config.yaml
n_layer: 11
d_model: 96
n_head: 3
n_kv_head: 1
head_dim: 32
d_mlp: 384
vocab_size: 3817
activation: "squared_relu"
norm: "rmsnorm"
norm_place: "pre"
norm_eps: 1e-05
positions: "none"
qk_norm: true
attn_scale: 0.226
bias: "none"
tie_embeddings: false
parallel_block: false
extras: ["some layers without attention", "local attention windows", "short convolutions", "capped logits"]
init: "uniform"
init_std_qkv: 0.0518
init_std_o: 0.0
init_std_up: 0.0518
init_std_down: 0.0
optimizer: "muon"
lr: 0.00638
beta1: 0.95
weight_decay: 0.015
lr_head: 0.00378
warmup_steps: 0
schedule: "wsd"
decay_fraction: 1.0
decay_shape: "exp"
final_lr_fraction: 0.0
batch_tokens: [8192, 16384, 24576]
seq_len: 384
doc_mask: true
train_tokens: 146800000
steps: 9101
dataset: "wikipedia_en"
Each number is 128 + 24 x the weight over its row's rms, rounded and kept within 0 to 255. Layers, rows and columns count from 0. Numbers have three digits each. The size before them is the row's rms in percent of the matrix's.

# layer 7 MLP up, 384x96, rms 0.177, rows 370-383, columns 0-47
100:123127133126137105136150159111104167110140085105121067134149121126087114119148097081119096175126138151150148121120112129143080151072130138130150
123:103129145125134170154146175129137093076138094106147119122152108124127142125128185133134174147118125129121157152106131139140142099114092122118156
105:178104130108070138113139142113112115150134087114128135126139076083112080142108124125160108139110128097119130128134098153122117081142082067160117
102:110123118147110106112135133100096118118124165137151110152138142081187157119110093137129168083086150096117081118126119103140120122107123123112153
109:137126121120166118121172119214097134118144149124098133131105137126121113127149109113076141124098128180112113119118105116163121118132113105130176
102:174119100090140151132118102101156114099129155071119141166172096176171124118140142134139116144108119126112153123113125121075086129119140108170131
105:129148091116124131105088110144137133122131147118093112129124138120124144184148105156133113141153112080103098087118119108132118114130116091125102
096:150110097108129093117117143123116121151153111096116089117119141169119113115194124111120090138157118129192146160120157125069116108130146123098141
098:096124152138176121128156157113130152113080103128115125146063103129126095084122171102151131113130166108092120141152119173125147131135129098096141
091:129156144160119127117185159123143148116117154125189105151114136153103141160102085118092094119149123144128108142139100119111144100126073117115119
090:118135106159142127130140112095130132114117132118163121146134152110126091110130143168124108076117123158107116088138152115102141104124116105094122
092:160164090095104115133151165156127106161124148123120092122076106139120113111119136099104156122142183108146091127112127093155127150134114139115162
114:101128127093138138149137131116151115151102149130084133163112132148116116152137116122120116127189117112150113141123104106107123123118069150139143
100:112130127123137128095134112117093132125092183123150119159103142146145112075113095161088101142125134174147120124087177161160136145146165106165091
# layer 7 MLP down (transposed), 384x96, rms 0.0873, rows 370-383, columns 0-47
107:162148131135092102088134166112080149101102140146123126146166121155111081130114079132101169097117157093164139141101113129140113090142134112124129
119:122098135113105100114132131102175134123156123113130095094121140167154097187102127119155170146123142146116125114125137116151099088122126120116110
098:110138153146115138080091079142098119132122125176169151130123115138111143151130120155138109133169100126110140149098175119101113068088116129133115
119:137140158140101097125111135068115095168119146126134132140156164127163129133074120107137140104088111058134154144128120132145111091113136118121111
104:095123133166109096124183147135157165126122135112146104111105135127107163112118157106140145094150124112126147085085136123174118131112184110142122
098:106114149169125113156110138099137148126121111166076138108158145117138110146086077122099160111136106090067128161102111138082141112111128128083115
099:129138117061104121107141099169076127124160114136105112141119099138124129134087124123124129133128120148133165084162070117138161135111122103133097
089:164121091103131125115112118137121134108108122102123123101144165089070137130122139130123088138103121088141152146121086114143122089141113110124110
086:109103140124110139137132116143154127111086176131155117107185138135116133162151108143123075152077141121125094116162126142132167163095110150091122
093:106139143106086106133144069141108122155137084140115112144151120133130133137156092134149158102136100087168101124157154095125107158152086130132117
107:154108131125096132163110109132161091142137128122113157165106172087127159181108157146099090100119138123124173115137184149111105119113147106124137
091:175145146138108081114158141153126119152123104120174087124116109141167171155152134092172173153107168109108153131124149121115124162140147109141170
120:111122157106111138101136077116123162141109142093169138140124152130117109130139113111158126140119152076121161112113104129055145183174124108142152
089:141135140112144112122097119099097141117119124140122142124128136156103133107121104145123099128171137123092184178144157097154083118149142135141104